config.toml
num_hidden_layers = 12
hidden_size = 448
num_attention_heads = 7
num_key_value_heads = 1
head_dim = 64
intermediate_size = 3584
vocab_size = 18563
hidden_act = "swiglu"
norm = "rmsnorm"
norm_place = "pre"
norm_eps = 1e-05
positions = "rope"
rope_theta = 10000.0
rope_fraction = 0.75
qk_norm = true
attn_scale = 0.125
bias = "none"
tie_word_embeddings = false
parallel_block = false
init = "normal"
init_std_qkv = 0.0236
init_std_o = 0.00481
init_std_up = 0.0236
init_std_down = 0.0017
init_out_by_depth = true
optimizer = "muon_variant"
learning_rate = 0.0146
lr_mult_qkv = 0.5
lr_mult_o = 1.5
lr_mult_down = 3.0
lr_head = 0.00511
warmup_steps = 0
schedule = "wsd"
decay_fraction = 1.0
decay_shape = "linear"
final_lr_fraction = 0.05
batch_tokens = 65536
max_seq_len = 1024
doc_mask = true
train_tokens = 573400000
max_steps = 8750
dataset = "wikipedia_en"
Each number is 128 + 32 x the weight over its row's rms, rounded and kept within 0 to 255. Layers, rows and columns count from 0. Numbers have three digits each. The size before them is the row's rms in percent of the matrix's.

# up: layer 5 MLP up, 3584x448, rms 0.138, rows 3519-3574, columns 160-191
# down: layer 5 MLP down (transposed), 3584x448, rms 0.139, rows 3519-3574, columns 160-191
# gate: layer 5 MLP gate, 3584x448, rms 0.14, rows 3520-3575, columns 160-191
up3519 103:114097093176172156118109138074104132131120095141134130113100045102149092120132077173108100164159
down3519 101:117135133194143146086056121120106116098139059104109173135125105117168098141103100129147112118112
gate3520 099:117082110141049105119087129191128093108134195133141182133147129105129146159182132118137115165118
up3520 097:091212138115059148122101086080150150109147096090135134160135149133125146064108095154139124096083
down3520 096:119138112132099084102145111113121137109154094114133067080090104093159112096096102151182114084107
gate3521 103:109158103127139142128104118106160118141130075113095125153119105117103136165156105114096129139148
up3521 102:092137087167164085088097149079120130140102127120017170158082103128158149146111138171155146114082
down3521 099:157151127172125113053103099125129117119117157069098164114135106090143151097094154123106144112115
gate3522 101:116162092088106051089065122141097083138107153087121082101148130172122055146146135147116146106119
up3522 101:108120151109222131130131138113142094133125112099125109105152126095151147174131150108037145131121
down3522 100:127163167134140139101081124114130149120135114143156071147145164162157122149116139093160154106115
gate3523 101:122155145138113169139085157198108164118083134162121037173140113107037117166093104102122136131124
up3523 102:140125184207109121150068168165126180131099119144139067167138142156076099100089131137084101109078
down3523 100:098134127125116162118138187141116133088159150087194108128125141147213090133064158138111174165157
gate3524 097:114111099086138108113115119120127106149172126170116140135124161127137128144136112117140070139118
up3524 099:117145137146117131106149100115075110163080110126115111087129154126125120161104123099158105143158
down3524 098:152120156155123119099140122198135157201115115128099211111110105127109140122120167118145128083141
gate3525 100:180082088095119101097152171069175134117150120048197161127101104167135164110151063061114083135160
up3525 099:144151110155124136103152100154145177173070148130144128069148143122127071178159145097137131112050
down3525 100:108163115156156154170047134088127115123173169146095095162106139129136116113143165101162138125095
gate3526 104:081076097179116104115065129141126121106121149110163124182087141110162122114107145101189069092119
up3526 113:186127108127105102116113149156141134033129110121154124161092160213159092232148064109172093112164
down3526 108:125161153134106190090125136105161133112193135190071116159108155133152154210157141153186207114106
gate3527 102:106165139102115084114157120065142133164142128137166108072147111161156117123058169091185084111115
up3527 101:145122152154072132099092166093131111145135117105082163186147151065079128132177181126081176140094
down3527 101:180117158119106143153146087165173130153112105105141158113081085144134072126107067176139106135160
gate3528 101:107165147135123124168086124144074150111138051157157144153184171116148080124128066146163079217156
up3528 098:095140167165092141138143167094168171106143083154163130175187169073145068089134140167124101139179
down3528 102:185159167125158131142104142193173151136099094125087132236086160109136137124134171093150131181084
gate3529 096:131137155155067077173120180159135128156144150121088120105117163131175146168108151111162085151076
up3529 098:127097092113151125140128117136150055136091148123119151138163089168111153072138095124078131153129
down3529 098:123097118112190143093095101181116142157102098147137152145112099102049110129156129138144197098141
gate3530 099:116102149131122160161091177202165173107166159175072130131168110150152174071145141097116121182154
up3530 102:132084108091119132140143159145138128079176102145192100064155093150071132134117059162128146117082
down3530 103:143148124120134208121166159101100143131152076137132088109151096130092123119104094120078158148121
gate3531 102:127093120156163165174095113100132076149150086134098154100102158086063140116210149129176121091139
up3531 101:255138107124133108086104150160119151171154167141110147152135146155105090099117049139105089164129
down3531 101:133146113142114116130074137091127113097161098127112063214135119134116101117133134106121105161096
gate3532 103:079133091140116117140088117137124189179165152192115132072215107178157156206099099163147107114078
up3532 100:169164128079144192103152206146099141130092047126118134131137113108123139082159079124187202115159
down3532 098:092162090172166154099179129116128075170181094132141108151117073144110104175111142115166122127107
gate3533 099:155098037125171129093154111066183090137089174149065142158122100175058136132141172133114131165106
up3533 098:155142131137149075149148128142139129133116118170174048099128135116122103107105196114098096141142
down3533 098:134108135141108168083136102128201099085083163136164150203134111109088114173067126108105103094140
gate3534 101:128163157143125160136123185061103155121182183134153149092072165106100084153176129161065155135121
up3534 102:187116215125169112131151223134144165180079125140169140111200114134199140150117144138138115152151
down3534 102:156151137142112119154101099193116058151179104175118122114125171149139118088108126043157128154132
gate3535 101:058132100136198050103175104108119109203139158141177173097085157124089078096146171110113117115112
up3535 106:126080194137096162109083164152026105122170070084107144095114126077161097121111175078116190137078
down3535 101:148130176113166130179147123120084142158066161118122178127122134144116118082070098152069149188132
gate3536 102:150171098139117160109135149136133152144135137106139167144079124138145082132132094148088109173106
up3536 098:125072138117169158115120077108153115151109071136110103130166142074128145181092114146127092134090
down3536 101:106183092153119171184152138163149118164144105100113171165133151100191145123121148138095072144100
gate3537 100:192085125149092125097171140175154068155107136082076175190100130062127108148199172121138153142116
up3537 099:082172121123153136093223087131136194206160115139150156101139153149102110132108104145117100085164
down3537 100:155105161139110129106123178130141180125116105117185155065141153131170109096106123135167159079153
gate3538 107:101147064130187113129142117114088091122147119121110106100132189136059075146138145103174121167200
up3538 104:088128134121106173162128109160113123208133065136139138110148166123069098172083144151093163126087
down3538 104:169086151097124139162117069184107146172104165091148139112132165080152105144147082121181121139103
gate3539 100:123082149138165087068092155134122198176122110142105141194137104159069108139182122124123096118138
up3539 100:089109107162097160160144146110103121164109077106120119114118110150137201120142102110107091084119
down3539 103:119126085148072105173157175114126104126161110126100147114130064129119099126085185097100143135111
gate3540 101:129106134166148196155111185127092119145142152103126169173103126135090146149127192113158076110141
up3540 103:133147169167126123081109113088103130151098099088189186179149131084114080096115082144127099130119
down3540 101:159169098133124108027087143149132112138115105152164163174166150103078129121142102130135150156146
gate3541 099:098105175131131166067075180189106142134114129177107130048172108129080129103174108178085124162156
up3541 103:173125143142131121118125148152119173158085123166153095131107113106158112063180108126146125084141
down3541 099:105190121150132148094134124119124171105110113156180103141168111157115107117116110132150177126117
gate3542 097:095096112137088116117143072085092107077128153152146159135131144074154160159139128187155144141139
up3542 100:090119088110173121171126095122122179122107188153163083092146125123110192108135135112148128151083
down3542 099:051132095214075122073113063169071139186097113075102128169138073168139127144143118082106146158118
gate3543 103:135146115112129108101148158115142101155172098120036113128079132142110115164171073112113152131154
up3543 104:137204149144122149169118102119160131120117130159117075086089108140099140148118155123127083135068
down3543 100:149152108084127093064155123079119109147152084186142128125159153192119141076141138138143136107135
gate3544 101:141098128103150108159166082154142083161064108095120036129083125125095143102089093171154105140144
up3544 104:092146167161077117062137145094135131102086125134150173070142142104158135112141084136105136103125
down3544 101:061109098098126127117144155121143135121160147123133181107135137164170152154138109121165130106132
gate3545 105:158115073101109127125137119094116072072162158182073109176112090134144119116145116122146133126102
up3545 102:116096119057201119090152126136115127081135084132069146104179115188115107168108186123127134157114
down3545 101:184133144094079133128174112150120117091140149169089101150160172138115091125073168079085172113069
gate3546 100:130098119103118210098099114131118146180095108148111134135101087154119120128087141100163189093126
up3546 099:165164113157131163136108153144136112162112089180149118116145134143130109117162143095072082063176
down3546 100:101146134091138139122176136152081089121088129067075101175144096142143192144178085077118127123161
gate3547 099:155122101190159163145081120166122084152156097083157169166090129158134099170128090170218105116139
up3547 096:088147107084146131050122109157124142095143158130072136106124121114114161123103150163122093102115
down3547 099:159114143105037118150121119150104156123085107100094102101133131092173118129079125139143113108103
gate3548 101:125114147186110132204110084128144164117122111089116154094121128127132062165126119145156116149092
up3548 097:130076128096099183129143130191100114116097105096132157159127113171155120144103169097156096129121
down3548 098:159100129105107128087132206120140179111144109113103129081089155125153171146060120159198089117137
gate3549 104:138083105165184088135129100116148148156086112096089091055106177214141140157108144137155090108196
up3549 103:145146106068146176118177088104143159168141101121125121074120109125107115124162111114096163160108
down3549 105:163158174126085095101069085066134183139143111091183147113152119109134078071114115119129120186125
gate3550 103:102121162082148126198117137100077153152130092172087151158199123095103120088180131120109103172076
up3550 101:141177144166183138200140147102142072076132101098183121175192147110103181175170155125133178149143
down3550 103:134122080104121137151093100147126095149143133093122146122113090106083188173150155097121124212049
gate3551 101:092128117153121120122132123103143124181127102171045070122091085203157080162109114150107160115095
up3551 103:080147173135112074137142159116118130035086214148150067108077141097110107109058149130134123167133
down3551 099:078123131085130151179170155137122155072061196129109147193138121117123125167047083131181168131175
gate3552 098:138106147068106145156070131107124180172121149113111119133110160137157105166117113117144151185119
up3552 101:118129097099177091120133153066092119099094136118109132169154150182156108140117141185159164133117
down3552 099:121086159141156103141187147190127086132133152109126190152161160061147131148143149130146119114139
gate3553 100:073187119133111127206131161072128118146139136219131160121129124113114169144160079138150117170156
up3553 097:110143143142116128161160115139126129144149182163088096052135166077118147126083134140166160154196
down3553 101:076128115113108119124117106074092146212103149119123140185112125149134196129125143132112111159090
gate3554 100:129150121147074110104110173157115099119115097145133100124089197144169133131140097115178151132085
up3554 098:054117179089138105102083117167166087165158107091113100128154129188168120127129183128232145084108
down3554 100:189171118122146127117123089122115149137132086168069083128183113158102163143149070122134146095120
gate3555 101:091133130156117121123098127174138126101128129161161125123165172157141168120146129120134153104132
up3555 102:123081115088098093110117090131150124170124178082071189145131124078174129085087124156146141164089
down3555 102:143113157118086154157116103151156073091176157088053135127115101147110173131116174120100073118147
gate3556 101:115123173176159077122109150129130119141088119163057082108156154113144112055154082090105178201139
up3556 101:139121113141102143146179164111089124106148151180142122140116134116071106152097084143128117069139
down3556 100:116120075128132115127114094085141174111227146113137080177124132122161123146157093105081091157100
gate3557 100:131123059111143174138154144161195208192123106170087102129147140167098092117133144186107131154116
up3557 101:068100094205133179125139151152106136160081080119133157101124041108147078114162207119061115103151
down3557 100:098149125151221128129134148099091087169152070146167127109125128095112073162238129160128119113167
gate3558 098:133129104147146141122126108143141094091081128105166108107132158144143107083137066174206139116159
up3558 102:143101110083100130110064161128099144180127176142122158070133110130176190057181078127121158187112
down3558 101:123149121128148141115091119107159142172123157095160154058174104082082104135120184141140104126090
gate3559 097:109051143163143104115151115117109131088117120118138124092160114096112129156124136140121098153100
up3559 094:198109142150110129171078129090181128141105144125118037150158129095144119053134111083114121088187
down3559 095:149090142126113135085193161179099128186117143123161077107116117064075100126171118151118128139127
gate3560 103:161065166130176130170124163174116128212143086137139150086141117092138170136126164104131120107186
up3560 100:177119104152147113158186152145159141121114131153159205110145093094143181122144141132128108176129
down3560 100:104146132104066107117148184164137081182073151090129146113185142134133122116084155152137187140149
gate3561 102:139114087136167110112164152146120096157096100138083126096177100109166165150125137148104109103139
up3561 094:124105113034180154081110081144109080140151127119125124127126103095071074115164115121093150194132
down3561 099:156148088143173122176132113150103070162042122115147108102121093138119115157057097113132139098118
gate3562 099:117115168182130163132129108093141138169191123109139103101114129150146116125168160149152163148087
up3562 101:129107132131136147144101063094149179151145121110164152058130131126115124135139145133152181142117
down3562 092:144136141123158132151101118133160135114156144123139123120143090152169108162121131097172129105139
gate3563 100:124131102127114164118198084163093112175192159160131139100133129153098062127096146153152113097118
up3563 100:163155073161146167117113122161142140142108135198135103148097141101128155099164147101085145206104
down3563 101:110162124169138134120126133150102091154133146143098100142127095170078137122134135172182090075102
gate3564 100:173112133122155087101097105132116120141105143081161122124076173192174108101103137154132158126128
up3564 103:203113133111168144096100149102166138154107133128162170105122124190111096094196133129152078107132
down3564 104:157102240099115161148089118151150143141162097107192100118062137162094165085127183184131120103133
gate3565 099:133109193097085087124054094090135138149090116175128182184133178068164080124110155096113164163118
up3565 098:139179042148111127137087135099118149128122169122119112129133168136056179119072129131158126121138
down3565 099:154154138140146204136164148151134125062100059064143164106101188180134123122130157189135161107119
gate3566 098:110174095115150100107142139104124119103121137153123114099108173116085161122130125173174104129150
up3566 098:102115145112079117074112151162149143110151170119116084096135081116186126110146140165185144124161
down3566 095:117097184181055154142141162104156110144135115126059146168171112129125141128104154065135112117148
gate3567 097:121140119143114133108151165200079166131095101090189139117132129088132161146132138113175119074069
up3567 097:084134164147074105121110073124167102160150169145161122105156145160114125120069161129134166104142
down3567 098:182175158130123122083055090142109114125102142179113161120104130098120086132126154123130119117102
gate3568 101:118142061109130104141163136132144143083106122132161072102223120083172168173161137109169112163156
up3568 096:102112134105129068072170097132119150162116161098127138072158111129193134161190065130117194083145
down3568 098:144166140158166104094138121133165178159139157212152176091072102182142114150141138125152122103129
gate3569 104:135088159130134167150160092091126106124198178151186092151134095102088122093112151062082142137114
up3569 105:126149180134149115151093112121124107121156176076128119126161123131187152160172144141078136195166
down3569 103:162128160131148116135110111120117197160203094155145133152114092154147164111108123173085061147096
gate3570 105:131155133110123123107111110122105149122095125064087128135184135177156119150117192171181129148090
up3570 102:102122114109166124168103091123136048111132162148141119159125124163130108098151147127118099119123
down3570 099:204159128178097112143136090186146106148074140106103056105048128121178148095121129127100135112199
gate3571 105:129130128080149158161117055113127121189158154096159083123085147073169127121156083136109121136120
up3571 104:138096101152187116106137153158183219107171098131112137137096154113095154118165109164111163114122
down3571 099:108152106142145117077099120069108168180096096106146151161133211071111110143082137119155122140155
gate3572 107:120111124128165143103151142128157159100133189137147100133111203132203122160143178144107132095116
up3572 100:123177155121127138117085186133149058097110151166196106124148162113159098174108123110102153143114
down3572 099:096137135079105088135085152089081140093101172106123142164148126116126115173126011131082132114143
gate3573 100:119105107083127115159126112153103132089188157124157127136121119089153101153157137210134092149127
up3573 102:090128143194063191128092087070133152112173128175192142103091127133149137099092121146108115107098
down3573 103:069112089108124128141103105093108119175164124133102155162129098132136175108110097059114155110119
gate3574 096:201144124093160124134148100118105165124122111142107110125119121179185094122091070134150118155079
up3574 096:161138117111164142150118127115126108174108070122124112133122136167101097199087132118122093119144
down3574 096:113091119138120147088170138154118169079164083067109185138122156103127137101124093111074129130148
gate3575 111:082107118160168101092138136114108061175097156089110119100177135160146116113129120118166154087085